Part of a small language model's weights.
Size: 8 heads of 32, vocabulary 8192, 5.98M parameters.
Architecture: RMSNorm before each block, learned and rotary positions, no biases in attention or MLP, untied embeddings.
Each number is 200 + 20 x the weight over the matrix's rms, rounded and kept within 0 to 999. Layers, rows and columns count from 0.

# layer 11 MLP gate, 320x128, rms 0.107, rows 71-107, columns 0-63
167,177,157,155,187,163,173,186,195,219,204,219,194,197,189,208,223,195,166,198,230,188,180,176,204,204,186,205,225,171,205,206,194,196,197,226,225,187,199,228,215,194,199,196,215,207,175,169,174,209,182,193,204,190,168,196,209,213,179,195,187,210,208,198
172,174,162,201,206,206,174,164,220,188,203,207,229,198,185,201,208,208,197,189,228,207,198,187,217,206,213,209,218,200,221,203,182,189,193,213,224,235,224,235,139,190,178,179,191,220,202,187,200,193,248,184,210,182,212,200,194,210,221,214,195,216,223,223
188,187,200,191,222,198,192,202,215,192,199,190,198,172,205,202,235,218,217,208,205,213,180,203,206,206,208,192,224,203,177,229,219,219,206,202,186,197,210,209,227,224,195,198,201,212,167,195,186,208,199,196,206,211,218,174,214,187,220,215,173,185,210,242
209,166,206,225,210,222,156,196,187,219,190,220,190,228,201,195,193,197,214,203,182,188,177,168,213,197,169,199,180,181,212,189,188,216,214,192,218,216,221,202,208,216,192,210,196,208,229,209,212,228,205,231,227,192,193,217,217,201,232,185,171,185,189,198
190,154,164,206,210,198,204,228,187,182,178,232,202,220,207,243,211,203,182,218,219,182,186,176,189,173,188,197,209,169,225,188,226,145,183,155,225,213,199,213,184,240,187,180,206,225,218,188,186,220,194,214,218,180,180,208,195,197,182,200,209,189,198,234
183,236,205,182,168,209,194,171,201,214,190,184,227,219,215,192,223,176,180,207,237,225,186,208,191,233,195,210,201,205,197,214,221,201,202,191,194,183,196,199,203,188,205,212,175,201,187,200,176,218,202,213,192,191,186,175,144,228,175,199,168,211,214,204
167,189,223,204,146,209,218,204,180,200,184,184,240,264,170,215,176,190,189,238,181,185,208,200,192,218,208,215,187,199,233,172,202,182,260,166,199,224,188,231,186,243,210,218,187,204,236,195,199,203,251,200,205,192,230,190,202,184,184,224,165,215,222,184
182,228,188,202,199,201,197,188,200,166,203,201,198,216,176,186,204,212,178,198,225,191,199,189,237,231,203,220,225,194,193,145,207,161,181,179,233,209,202,190,177,200,189,191,208,186,242,237,208,213,206,196,174,193,218,211,171,174,214,169,182,207,211,212
197,171,198,221,183,185,182,217,237,199,187,211,238,213,208,200,215,190,210,202,216,178,182,198,191,203,187,180,219,171,226,181,210,148,210,219,213,192,233,209,157,200,171,215,193,220,215,188,196,217,244,168,191,171,201,213,203,201,182,197,194,194,185,214
207,207,202,196,181,191,174,186,193,175,187,210,211,212,187,243,189,210,190,214,178,201,185,197,184,187,194,205,201,203,186,187,202,195,233,207,201,216,182,230,195,179,150,227,251,180,198,193,209,206,220,190,198,217,220,193,216,184,193,190,166,208,263,218
199,180,188,166,199,183,182,203,205,218,204,223,205,211,165,199,157,195,146,176,197,220,173,177,212,214,207,197,185,195,209,204,177,174,189,198,193,215,209,220,174,178,202,210,216,199,183,170,168,199,189,122,206,195,226,185,181,212,200,232,213,204,212,224
204,205,211,184,134,236,195,209,203,167,185,226,206,179,183,188,197,216,229,225,216,223,174,188,202,190,200,191,210,179,185,202,212,177,212,234,218,198,169,179,210,190,178,184,240,176,206,185,113,219,212,216,183,207,184,188,217,215,192,226,157,227,217,179
214,209,196,212,227,195,219,208,208,208,186,194,172,220,183,200,176,203,201,185,186,193,184,191,173,202,223,180,196,235,194,195,189,190,224,230,208,194,228,147,214,204,198,199,209,208,197,221,182,215,200,210,236,183,218,188,183,195,187,205,228,212,212,208
206,173,210,202,200,194,208,200,201,208,191,192,234,218,190,200,183,212,216,223,221,210,167,207,183,181,183,201,221,209,215,201,198,178,201,201,219,190,183,230,172,200,198,216,203,188,203,195,190,237,238,180,184,215,206,211,182,196,206,204,204,185,211,168
209,197,197,239,190,204,197,240,203,191,177,215,267,221,190,206,183,188,177,228,190,203,226,166,193,224,186,196,223,208,183,182,219,214,187,202,188,193,247,233,158,223,190,243,189,212,204,205,219,206,256,171,206,200,215,231,211,182,155,225,229,239,219,210
191,211,187,203,201,200,166,231,194,169,145,227,180,201,181,201,187,221,178,265,195,166,142,196,219,188,219,225,195,168,227,189,226,112,188,195,207,165,193,205,165,237,193,213,222,223,218,184,165,265,231,170,235,190,251,228,188,227,181,222,201,221,220,182
198,187,215,189,200,187,212,190,211,168,202,202,242,219,210,205,188,201,185,215,196,223,201,210,211,175,226,185,194,213,193,194,234,206,223,215,178,186,192,211,191,211,180,233,170,206,204,209,219,203,189,228,218,197,192,227,228,205,248,192,157,205,208,194
188,203,210,221,196,238,191,218,187,199,176,273,238,243,163,223,219,231,228,197,237,195,126,153,189,242,226,224,224,169,228,205,194,171,193,158,210,189,247,183,181,219,181,172,239,240,194,224,173,256,234,230,210,159,202,191,167,253,182,217,180,227,242,191
228,220,164,197,182,218,194,213,192,205,205,185,217,203,179,215,212,173,173,218,198,194,191,223,194,222,217,177,196,189,224,192,197,191,199,195,181,173,216,207,172,219,213,192,212,183,193,183,191,227,220,190,184,203,235,241,195,204,175,197,190,206,201,224
180,187,159,236,184,209,203,195,218,197,206,218,207,223,236,210,236,196,216,224,205,163,181,161,162,194,187,218,234,196,209,192,211,216,226,173,211,209,187,195,186,200,189,190,190,177,183,241,171,218,233,203,207,181,195,179,172,203,186,171,179,202,194,252
189,206,195,169,201,198,210,208,218,202,181,192,200,215,174,235,226,211,171,200,173,158,192,204,177,226,192,188,242,209,209,221,219,197,242,203,224,179,184,229,154,221,169,200,193,189,188,214,197,181,233,177,189,193,220,205,186,192,212,219,187,220,213,234
205,204,192,167,202,196,169,202,236,192,189,233,214,206,208,202,168,204,163,206,180,236,204,170,184,198,177,185,203,202,184,193,199,164,179,186,232,193,201,222,177,218,190,219,202,225,244,201,164,172,176,161,200,197,176,194,193,208,213,201,203,197,216,193
179,182,175,210,202,224,167,193,243,177,233,226,213,212,166,218,185,161,186,219,192,223,193,184,208,213,192,202,242,212,189,174,209,205,197,164,210,188,218,224,208,244,226,210,188,203,197,208,197,211,208,205,209,169,169,174,225,212,198,203,192,217,245,212
186,208,255,196,223,240,199,195,193,203,201,222,205,206,199,208,160,211,203,191,230,195,166,167,169,231,233,202,205,176,194,216,226,189,192,190,200,148,182,204,213,204,206,169,193,207,179,183,143,201,187,180,183,204,217,210,217,203,194,193,195,198,195,220
197,166,195,183,170,200,226,229,188,202,191,249,188,240,202,244,176,219,201,218,213,200,150,161,220,213,195,197,164,202,202,183,209,184,216,207,241,190,237,233,170,194,215,188,164,211,199,202,146,224,191,211,210,204,188,208,188,218,187,209,176,187,195,219
201,196,227,206,205,225,197,202,191,179,172,219,193,219,229,198,213,166,207,218,168,194,170,196,221,189,184,220,206,200,200,183,203,190,232,188,219,192,199,164,225,231,171,218,200,254,191,217,183,211,193,183,185,175,224,192,226,202,190,202,178,181,192,205
179,197,216,175,221,224,158,183,226,180,198,202,202,207,219,205,214,197,181,176,210,158,196,186,189,190,212,182,228,191,190,183,202,198,219,213,210,149,194,222,210,210,195,216,211,194,187,224,192,211,205,204,238,181,190,166,236,201,208,225,197,229,209,222
204,201,192,184,201,190,212,204,201,176,198,201,208,207,206,187,199,210,198,221,218,203,151,208,218,186,191,236,173,186,218,201,237,197,219,173,195,215,190,213,181,232,208,237,209,195,213,213,167,206,234,188,205,220,257,234,192,222,200,256,185,169,220,226
169,199,204,227,194,229,205,205,179,175,196,219,189,193,212,208,157,177,204,201,197,169,169,149,214,204,170,218,225,210,177,192,189,181,198,215,166,237,220,208,197,185,222,202,177,220,204,225,188,196,197,182,191,189,209,211,217,213,184,243,212,218,211,202
214,193,194,164,157,219,221,201,167,213,190,203,203,209,191,195,210,220,202,254,195,253,194,223,198,216,214,226,189,176,210,204,186,175,210,201,221,192,193,217,173,203,172,214,214,217,218,172,243,202,204,209,194,188,210,200,171,228,186,187,186,224,207,186
197,202,154,199,205,189,215,208,227,200,188,219,230,210,252,191,199,214,157,230,234,190,182,168,183,225,201,203,234,188,208,212,198,162,194,182,186,191,211,214,201,209,218,206,196,203,204,163,210,233,187,183,177,201,180,205,206,198,181,183,160,225,195,176
175,207,241,213,165,216,178,257,204,184,173,221,207,218,185,212,192,222,206,238,212,195,206,206,192,216,174,196,187,228,210,168,268,178,229,190,203,217,221,206,156,199,169,194,217,276,223,198,214,205,225,140,243,161,234,217,204,204,201,227,198,224,231,255
164,187,207,225,182,169,194,253,247,157,189,216,240,231,152,188,178,225,200,230,175,203,197,215,209,237,197,202,213,221,208,197,239,210,220,152,170,217,195,189,163,209,188,203,197,191,212,202,199,203,265,179,241,165,221,202,181,202,227,186,186,224,235,233
206,210,166,219,189,212,178,236,221,198,217,186,208,192,201,208,227,216,212,209,191,192,210,207,182,215,235,219,206,179,227,204,202,182,180,210,208,219,223,219,178,189,172,206,217,230,187,199,207,205,225,206,198,174,207,186,188,175,178,216,194,230,254,217
180,200,178,211,180,209,191,239,190,185,180,221,190,204,193,192,199,176,186,234,199,173,207,196,197,209,183,194,198,180,218,153,221,175,203,185,199,182,207,177,194,228,213,194,213,206,159,160,164,195,187,177,174,191,239,226,221,195,212,208,188,204,206,230
200,208,234,205,200,198,204,222,177,190,193,192,224,215,234,225,195,186,217,222,183,178,190,210,204,205,181,201,217,200,164,214,188,192,219,185,229,217,206,181,197,215,245,219,184,219,229,190,204,228,209,188,181,208,220,197,189,218,212,183,183,236,186,192
151,185,186,229,200,185,204,193,211,199,180,211,225,213,237,183,170,184,187,224,169,166,193,187,207,195,222,198,242,196,204,178,221,207,205,145,216,194,213,201,175,236,190,227,192,189,197,202,168,199,215,217,199,197,257,219,190,167,163,218,196,223,230,244
# layer 11 MLP up, 320x128, rms 0.0962, rows 71-106, columns 0-63
210,221,227,230,202,207,213,210,217,188,206,176,213,190,200,189,197,170,208,191,201,187,192,184,187,200,218,175,226,206,211,202,172,199,182,154,229,200,177,186,194,231,187,170,186,176,200,195,194,207,217,197,220,209,175,192,182,213,190,212,178,241,188,213
173,199,191,188,192,217,182,193,183,177,242,185,215,180,191,203,220,203,222,169,214,219,234,204,188,188,189,190,212,219,196,197,191,193,196,212,201,211,227,239,197,244,183,185,155,215,202,184,206,190,193,156,217,212,191,179,175,226,198,224,180,208,200,212
191,170,218,197,201,186,198,194,184,208,200,187,180,203,184,201,188,212,224,189,177,245,216,177,178,187,213,189,192,208,205,201,207,185,191,182,209,210,186,208,178,185,199,216,194,224,188,204,217,177,197,216,206,184,244,188,206,198,198,200,220,213,196,202
192,169,165,158,190,207,192,164,243,218,197,183,195,230,203,217,215,226,182,195,201,177,206,220,184,205,192,196,200,226,214,186,199,224,177,170,158,211,181,216,207,160,179,214,212,206,198,203,225,206,196,233,231,177,211,222,220,208,195,192,231,184,212,214
180,176,218,225,183,206,200,191,187,202,181,202,246,208,191,197,215,172,221,185,202,220,191,184,215,189,190,206,215,197,214,195,192,170,181,191,190,205,193,191,213,215,198,198,180,208,203,212,202,175,223,212,190,199,183,202,224,194,179,235,202,210,202,237
173,168,188,221,168,227,189,185,184,240,240,188,189,182,184,208,195,219,205,225,221,186,224,187,212,194,190,179,187,178,173,189,198,195,192,191,221,194,224,206,177,155,191,193,206,228,205,199,197,155,194,176,234,176,189,214,210,193,219,208,220,232,194,204
231,215,179,184,183,187,217,204,213,176,186,216,171,231,191,155,178,198,161,211,203,195,179,209,229,206,211,213,184,191,240,181,206,193,172,161,180,183,240,161,186,203,215,198,232,168,191,222,192,196,177,198,191,206,191,212,192,177,176,195,185,179,191,256
215,229,186,209,214,204,196,187,186,204,214,192,213,197,213,185,193,202,200,174,139,185,196,203,198,243,184,207,219,221,186,192,239,230,210,159,180,223,214,229,184,192,231,204,210,165,221,173,224,172,188,178,221,207,219,204,211,184,198,201,187,203,190,180
223,201,226,195,234,215,194,194,184,218,198,182,210,196,186,200,192,198,242,214,191,164,211,198,210,154,211,160,174,199,187,208,197,209,186,207,222,199,219,187,207,203,210,202,213,198,191,207,221,189,209,209,194,195,205,163,176,182,172,146,208,174,164,204
208,185,208,205,174,224,166,180,244,184,222,201,193,184,207,192,157,185,193,223,191,190,215,199,173,158,210,231,172,167,236,204,215,202,200,204,184,207,183,185,176,188,223,213,180,193,178,141,155,216,198,167,211,208,202,236,179,196,232,176,220,202,189,204
194,193,203,215,197,203,202,215,210,198,205,207,229,179,220,207,204,218,203,225,221,172,206,230,199,185,215,201,172,147,195,180,214,198,216,200,181,153,187,211,193,203,213,220,232,202,191,196,223,183,240,239,210,199,200,227,200,223,190,212,147,207,203,204
212,208,204,224,259,205,194,154,198,217,188,207,211,222,202,191,178,198,218,175,216,187,208,171,188,206,160,192,174,199,240,179,193,216,196,227,146,184,182,218,190,164,207,189,156,210,196,203,251,194,163,231,214,218,237,228,189,202,210,217,210,163,201,244
206,187,206,187,206,198,192,200,188,251,188,195,223,206,228,214,167,192,184,209,220,175,214,191,189,233,233,162,186,210,237,176,191,224,191,202,239,177,203,212,194,198,174,176,190,198,197,203,222,202,180,220,202,178,225,206,151,215,183,204,211,188,200,203
213,186,208,202,208,189,190,218,209,183,195,205,190,193,221,207,243,197,191,203,179,200,205,193,206,218,211,212,220,180,235,212,201,203,223,194,184,192,215,126,229,215,169,186,160,223,186,237,214,211,198,226,172,171,172,184,206,193,221,182,214,207,184,228
169,209,173,192,198,225,207,199,231,172,216,189,180,200,172,191,205,195,179,187,187,202,193,213,185,241,190,227,217,243,224,186,194,183,203,193,236,243,224,176,224,199,179,216,220,203,200,224,201,228,179,181,200,210,202,196,223,160,189,218,208,181,223,214
207,219,201,233,217,185,186,153,203,216,246,196,205,219,218,204,227,162,211,212,184,199,196,179,173,162,169,205,191,229,160,201,199,218,222,173,206,215,188,229,207,186,174,175,204,206,217,191,200,179,215,193,194,195,180,196,191,211,252,178,192,202,214,230
176,168,178,227,217,175,216,206,166,175,201,218,178,205,168,188,196,198,192,200,216,186,195,182,202,200,208,211,229,205,206,219,202,154,193,171,190,214,212,202,211,204,177,216,221,222,171,186,188,199,198,201,198,191,230,184,189,202,197,192,186,209,209,205
201,185,184,162,195,196,228,170,254,183,184,189,173,209,236,226,185,217,204,180,220,233,189,208,221,178,177,226,187,195,212,244,193,168,195,206,194,242,184,213,191,185,210,232,149,207,225,182,230,186,174,195,216,185,229,205,233,171,200,198,209,222,224,182
231,212,182,220,204,224,185,181,220,228,191,196,193,200,235,195,248,172,218,225,169,183,209,215,198,182,170,191,184,230,206,206,209,165,194,194,198,190,202,190,214,216,198,194,183,194,169,200,207,176,189,229,175,171,215,215,212,176,155,162,206,176,180,228
194,211,226,204,201,242,157,249,184,223,173,225,199,224,206,213,228,159,215,196,185,177,174,208,168,188,189,176,215,223,239,178,202,156,188,200,207,184,180,182,221,162,211,144,176,195,215,200,166,202,192,208,188,201,193,221,199,198,213,182,182,178,173,216
213,226,181,169,219,191,226,177,227,229,237,166,195,220,166,173,163,190,201,157,175,208,219,219,166,174,246,182,242,199,178,213,172,180,177,219,217,146,215,195,196,219,198,205,187,207,202,167,200,188,226,178,189,184,203,206,174,231,186,211,193,234,213,167
205,205,179,217,205,170,190,191,204,182,228,193,198,214,178,222,219,194,189,189,202,240,188,205,176,176,179,206,229,206,201,197,199,169,209,228,212,232,176,224,179,186,156,197,219,198,195,247,202,231,218,179,216,211,228,215,232,177,213,206,218,185,198,206
205,182,208,178,171,182,205,229,184,206,175,217,184,189,163,197,178,222,187,229,190,196,182,227,164,215,154,191,193,183,219,244,192,214,194,209,190,233,172,209,214,209,242,222,198,206,228,176,202,198,177,193,216,196,228,217,177,183,173,181,202,214,187,215
197,202,182,188,197,191,217,172,218,184,204,204,197,208,201,177,204,192,205,233,202,188,192,200,211,173,192,199,204,235,226,187,207,242,189,253,223,179,229,232,197,207,164,217,176,180,218,222,209,247,178,234,207,223,202,216,171,182,213,187,165,188,196,180
214,229,205,184,175,220,233,230,217,194,206,182,195,209,196,176,195,187,186,197,198,225,206,244,193,213,171,188,210,205,199,210,223,199,189,173,187,182,193,148,191,165,223,195,195,221,224,212,214,186,190,187,225,173,229,238,211,221,182,190,217,203,201,199
192,199,227,208,187,202,186,179,212,195,210,195,194,206,220,214,216,179,196,198,183,192,194,207,206,219,194,185,190,194,220,216,174,184,242,205,198,203,233,188,207,230,219,178,225,236,229,218,199,201,204,185,209,190,192,170,244,218,188,177,157,177,182,218
177,227,202,231,212,161,202,190,204,211,166,217,198,230,186,204,173,175,141,200,213,213,208,194,214,198,206,197,175,228,220,187,239,200,223,192,172,215,171,202,182,173,195,180,225,182,193,202,184,196,207,179,235,196,215,196,192,203,215,235,209,239,220,211
175,185,198,196,188,198,177,194,196,208,204,195,178,213,189,192,177,211,213,162,234,178,208,209,173,211,205,193,194,165,222,182,191,169,182,228,220,189,190,230,191,211,198,191,219,200,208,190,198,177,204,207,218,195,198,189,175,221,201,203,160,212,193,176
216,183,187,217,197,169,224,193,216,167,200,179,210,222,191,191,207,252,212,214,204,228,199,228,213,199,214,220,187,252,254,197,199,205,218,205,243,205,198,209,195,265,193,201,208,188,203,205,177,219,179,218,216,189,221,227,218,212,176,201,198,227,228,216
157,156,186,169,174,194,220,178,212,208,229,191,207,229,181,189,213,216,181,219,216,254,210,196,194,186,221,229,190,175,234,196,199,187,212,198,193,217,159,189,185,168,174,222,202,212,209,188,211,196,212,212,211,186,223,201,207,198,202,169,218,219,206,163
171,194,199,264,179,212,191,176,202,169,184,229,191,184,185,229,208,185,209,205,176,224,190,216,203,171,162,227,188,218,188,203,215,192,206,221,212,169,154,182,215,194,198,196,176,198,233,216,204,162,187,206,224,197,196,231,234,204,259,214,220,209,196,215
200,183,216,197,177,221,207,227,237,202,214,183,214,206,218,230,169,222,200,208,232,199,223,197,197,197,222,207,167,214,185,187,196,229,227,192,253,225,218,202,189,198,201,196,193,175,170,179,203,170,204,177,264,242,164,205,187,194,194,193,206,236,197,214
195,201,239,221,179,199,189,206,199,181,182,210,244,155,167,170,186,200,232,238,207,202,205,216,165,244,211,170,184,194,180,164,203,157,238,183,166,221,229,169,185,247,185,189,169,222,210,239,191,234,240,196,189,186,150,187,191,216,234,193,160,195,214,158
155,182,221,161,209,196,219,202,199,192,206,209,221,196,150,186,157,191,177,201,189,208,163,216,208,225,182,194,163,164,205,228,193,213,168,170,182,230,221,234,205,213,197,212,211,180,228,179,218,222,212,192,167,203,199,213,207,208,214,227,193,227,204,164
191,206,195,209,199,227,189,202,186,209,205,206,197,196,228,214,169,185,194,200,216,184,235,178,191,229,178,173,210,187,168,183,194,218,202,178,186,208,172,215,203,242,219,198,195,196,171,209,224,197,183,196,196,199,220,197,228,177,201,193,211,219,188,181
153,231,204,195,209,210,217,225,213,228,223,198,199,180,229,195,177,202,212,203,210,184,192,189,162,183,218,224,215,156,160,254,249,205,164,211,211,174,178,195,205,184,199,206,171,189,158,175,197,202,210,167,202,215,210,200,217,185,211,193,174,205,188,212
# layer 11 MLP down (transposed), 320x128, rms 0.093, rows 71-106, columns 0-63
205,203,170,208,189,178,242,169,166,174,189,215,201,210,186,179,198,222,193,192,180,188,185,254,210,189,181,198,189,220,196,173,221,259,194,196,179,193,234,209,187,236,162,223,171,214,235,180,190,193,189,220,169,199,227,210,184,185,214,158,204,197,210,200
194,223,207,210,201,180,186,214,159,199,193,195,174,238,213,185,190,203,215,217,172,209,161,206,183,192,196,214,203,211,163,204,242,191,189,199,193,192,187,160,219,216,212,220,171,190,203,214,189,242,196,216,174,224,196,215,200,223,206,197,226,198,175,216
169,189,184,191,171,175,186,209,223,206,181,204,207,204,214,186,194,244,231,193,198,174,192,192,205,209,196,184,179,201,202,186,201,213,190,228,227,228,203,185,166,207,204,185,208,172,238,206,188,184,222,161,214,205,220,210,171,183,207,187,193,200,182,186
185,202,221,222,182,195,178,163,204,200,176,207,179,170,210,165,170,194,230,196,182,198,210,186,176,179,210,194,204,205,209,192,171,198,209,214,196,203,201,215,188,208,195,224,211,186,186,209,213,179,206,203,209,177,226,229,188,229,201,207,167,187,187,226
189,168,205,207,190,182,209,207,198,177,216,190,223,214,177,224,180,168,223,220,166,204,176,194,191,178,214,192,183,200,197,207,175,191,194,216,254,233,212,221,211,185,166,217,183,205,196,196,193,175,160,217,156,211,205,208,206,237,214,175,182,221,219,186
174,241,197,196,208,196,214,214,205,186,219,194,191,179,203,189,190,210,196,192,208,205,211,213,176,234,212,190,192,214,214,222,207,185,221,220,212,209,187,206,180,182,197,166,199,179,185,150,238,198,201,185,193,173,208,205,187,236,187,202,215,200,183,210
161,199,199,223,202,194,182,211,200,193,173,213,201,200,187,188,207,223,202,207,176,175,206,200,196,193,167,195,200,142,159,174,221,216,185,197,211,161,195,183,166,230,198,173,233,227,189,227,134,176,198,217,190,175,240,211,229,227,215,244,195,225,200,230
232,182,207,237,177,172,171,194,213,222,209,188,221,189,196,186,201,228,183,208,164,185,207,172,181,247,188,199,238,227,169,179,203,231,182,180,208,207,226,204,195,209,218,209,213,179,197,183,188,224,206,179,169,164,213,186,201,190,189,189,227,224,170,200
219,178,199,192,234,184,219,190,195,204,191,216,201,171,218,189,219,210,208,204,214,219,236,201,198,179,217,166,187,212,192,199,165,180,209,183,236,204,212,203,181,195,196,190,224,190,158,216,167,190,219,216,220,221,194,164,209,187,230,184,204,214,152,193
190,193,182,177,206,196,220,192,214,172,192,213,158,187,160,239,222,208,211,180,184,186,214,218,179,202,202,208,203,182,205,204,189,189,214,206,205,200,161,192,236,169,211,169,223,168,190,179,200,221,189,178,194,202,182,209,209,196,142,203,223,191,205,196
178,209,177,197,248,193,203,212,238,195,199,206,168,236,165,222,166,182,178,177,209,197,179,241,208,177,192,188,214,188,205,198,216,193,220,173,222,209,185,224,200,196,202,224,194,182,185,181,170,206,233,203,192,221,205,211,179,229,214,199,169,210,203,225
230,182,229,170,210,182,167,204,203,201,201,192,208,213,209,179,235,215,206,155,172,173,198,227,177,200,224,201,211,228,190,198,163,189,218,168,206,191,214,230,219,193,197,200,166,169,187,234,221,211,204,216,222,224,198,160,200,217,199,202,217,193,198,148
207,235,203,236,181,216,217,209,220,209,222,217,180,194,159,213,204,207,175,182,180,215,225,206,169,187,182,190,219,226,205,208,193,214,187,187,211,182,211,196,192,201,186,209,207,210,199,218,210,227,198,229,200,180,203,192,219,177,186,178,226,200,212,192
184,235,182,235,200,203,215,179,218,209,184,230,201,192,209,178,210,211,186,222,235,169,200,189,212,217,190,194,192,181,209,227,221,197,219,177,189,186,197,177,213,183,188,199,165,237,205,217,205,201,188,187,191,191,161,212,174,215,208,213,203,201,212,197
205,162,229,188,168,217,173,214,218,165,219,207,215,194,181,218,202,185,205,215,226,189,200,216,194,196,195,198,204,211,193,203,230,201,198,212,178,229,214,200,186,236,195,196,192,259,223,219,213,193,218,207,221,149,202,225,202,238,196,171,212,217,205,207
228,176,213,166,176,201,201,217,191,205,171,243,212,207,232,183,148,180,187,241,176,194,198,218,187,182,241,197,203,153,183,182,219,209,217,191,254,238,221,197,180,202,169,208,212,216,186,188,204,170,193,216,217,182,210,198,174,171,213,209,222,190,198,224
219,188,221,182,222,224,196,212,194,207,210,164,208,200,225,171,211,197,177,209,191,203,210,214,190,221,204,190,196,177,198,209,203,199,229,180,174,206,205,170,228,184,204,193,185,227,184,172,221,192,226,248,209,182,218,201,221,228,225,210,202,198,234,176
207,184,221,218,214,182,182,193,202,190,225,201,199,234,174,218,214,203,182,178,197,159,231,206,223,203,187,203,215,225,200,206,237,166,184,204,228,233,234,193,241,198,201,173,228,267,224,178,215,223,208,231,240,162,201,197,196,188,244,185,203,197,185,191
223,195,189,179,222,240,207,168,185,200,186,166,173,196,232,203,215,196,204,191,187,204,189,231,191,184,205,227,182,243,177,197,196,154,193,213,190,220,186,185,207,187,187,181,195,185,191,210,224,177,203,247,209,207,216,174,243,206,188,200,194,201,186,194
209,190,183,174,214,185,180,178,203,154,200,155,219,183,190,209,214,204,170,175,193,224,226,244,200,202,182,192,203,198,190,199,215,213,178,222,177,224,213,224,196,232,194,200,180,218,201,194,186,188,190,207,224,218,214,214,187,209,207,207,211,224,227,196
199,189,168,209,188,188,188,199,202,188,194,191,183,202,230,185,177,191,212,152,240,200,203,183,177,199,205,196,232,224,240,252,191,249,185,231,222,223,207,226,172,200,214,226,195,229,219,157,229,176,175,200,194,216,168,204,180,232,178,193,220,225,190,205
196,204,219,230,201,193,254,211,178,193,197,175,209,211,171,225,213,222,232,204,214,200,153,219,184,221,257,225,198,211,200,183,176,183,213,211,205,189,229,204,178,212,165,204,220,237,215,201,223,205,215,229,179,204,193,213,193,204,208,214,182,198,192,176
202,174,182,205,231,218,214,228,183,223,195,192,195,204,207,185,208,209,192,225,221,160,237,192,219,197,207,202,231,194,217,166,221,207,206,214,194,166,226,254,207,204,201,219,218,207,219,202,188,172,167,188,220,182,214,203,234,211,201,205,229,187,252,229
202,187,190,219,207,248,202,174,157,177,230,194,191,200,176,195,221,234,190,228,198,196,230,223,238,204,215,197,210,205,187,171,193,181,191,187,201,214,198,229,183,183,223,155,212,199,226,191,204,173,198,235,186,217,220,165,188,207,205,236,225,183,202,174
189,167,224,217,175,197,198,184,176,194,216,195,190,180,162,197,208,209,231,196,180,210,195,170,170,188,190,213,218,204,202,193,185,147,220,193,192,206,200,179,234,196,171,178,183,212,194,182,230,192,183,166,204,196,208,196,197,210,219,224,176,225,185,207
166,196,201,180,204,193,183,200,169,192,206,180,224,203,194,185,165,199,160,167,199,196,188,227,227,210,234,190,205,204,180,200,212,203,208,190,202,186,220,225,221,197,176,203,214,189,225,208,210,211,184,178,203,248,187,190,206,189,198,197,175,206,253,178
213,222,181,190,224,196,223,206,188,227,189,197,177,179,182,200,187,206,213,188,189,217,166,197,196,221,210,197,218,181,198,203,180,177,227,179,202,192,185,186,228,182,199,203,217,199,188,197,175,178,203,215,183,215,161,180,179,174,185,173,165,191,230,218
190,234,214,192,174,185,202,209,232,190,183,220,212,180,187,189,204,173,203,211,208,176,202,217,189,198,161,169,199,211,200,225,202,199,229,213,188,191,180,222,203,210,203,215,203,224,189,198,183,200,193,175,182,139,190,202,202,223,219,224,215,183,157,187
204,201,212,204,191,167,205,195,174,165,179,206,187,182,172,205,189,194,215,199,201,222,141,226,178,195,220,222,181,223,234,206,184,214,217,202,214,204,201,188,216,219,221,193,226,211,220,189,185,201,173,197,240,197,182,213,216,178,183,197,227,205,208,252
187,185,153,233,222,210,196,216,202,219,188,188,200,211,186,212,229,226,211,247,180,256,189,197,204,201,228,192,213,191,227,200,213,187,176,238,210,230,179,225,253,172,208,197,218,206,189,193,231,183,189,188,199,202,197,186,223,195,192,208,196,207,213,180
207,215,172,221,197,191,184,210,247,184,182,207,239,193,164,239,193,209,205,203,187,215,216,199,174,161,167,172,232,177,196,174,213,208,177,169,189,192,178,195,189,217,201,210,193,200,227,195,251,192,228,243,201,204,201,202,221,203,182,224,187,195,184,205
194,212,191,210,220,175,212,186,206,199,178,181,216,178,203,217,230,194,205,198,192,181,291,196,189,197,192,173,175,174,190,187,148,187,217,208,185,222,213,195,202,217,207,168,187,237,181,186,193,254,219,228,217,194,183,194,195,186,193,210,238,187,213,173
208,170,241,183,196,227,191,210,214,181,200,210,170,174,212,196,225,213,201,190,203,194,186,253,159,232,202,190,177,162,225,227,200,200,181,197,207,155,172,153,201,179,193,218,203,174,184,215,196,215,174,182,222,205,223,152,215,203,205,193,188,223,203,235
200,208,214,229,196,179,205,226,226,164,196,199,192,193,211,228,184,194,219,184,194,197,133,210,216,219,210,191,191,187,200,201,221,236,179,185,174,182,179,208,203,221,228,250,225,196,229,159,202,198,215,195,235,190,164,224,201,227,174,183,191,190,198,217
171,202,187,199,197,202,211,189,218,220,185,174,172,230,227,201,208,229,203,177,192,208,194,207,230,192,229,227,219,193,219,221,197,203,223,204,198,198,232,199,200,194,210,210,163,202,213,228,218,202,223,196,217,204,188,188,154,199,202,196,215,180,186,185
216,217,221,195,158,213,166,233,160,206,208,228,179,172,225,185,206,230,214,210,215,184,202,198,190,183,194,229,187,189,212,201,199,182,242,181,204,208,165,188,199,178,208,202,182,179,196,179,197,222,210,199,168,189,222,184,207,195,204,190,211,187,206,184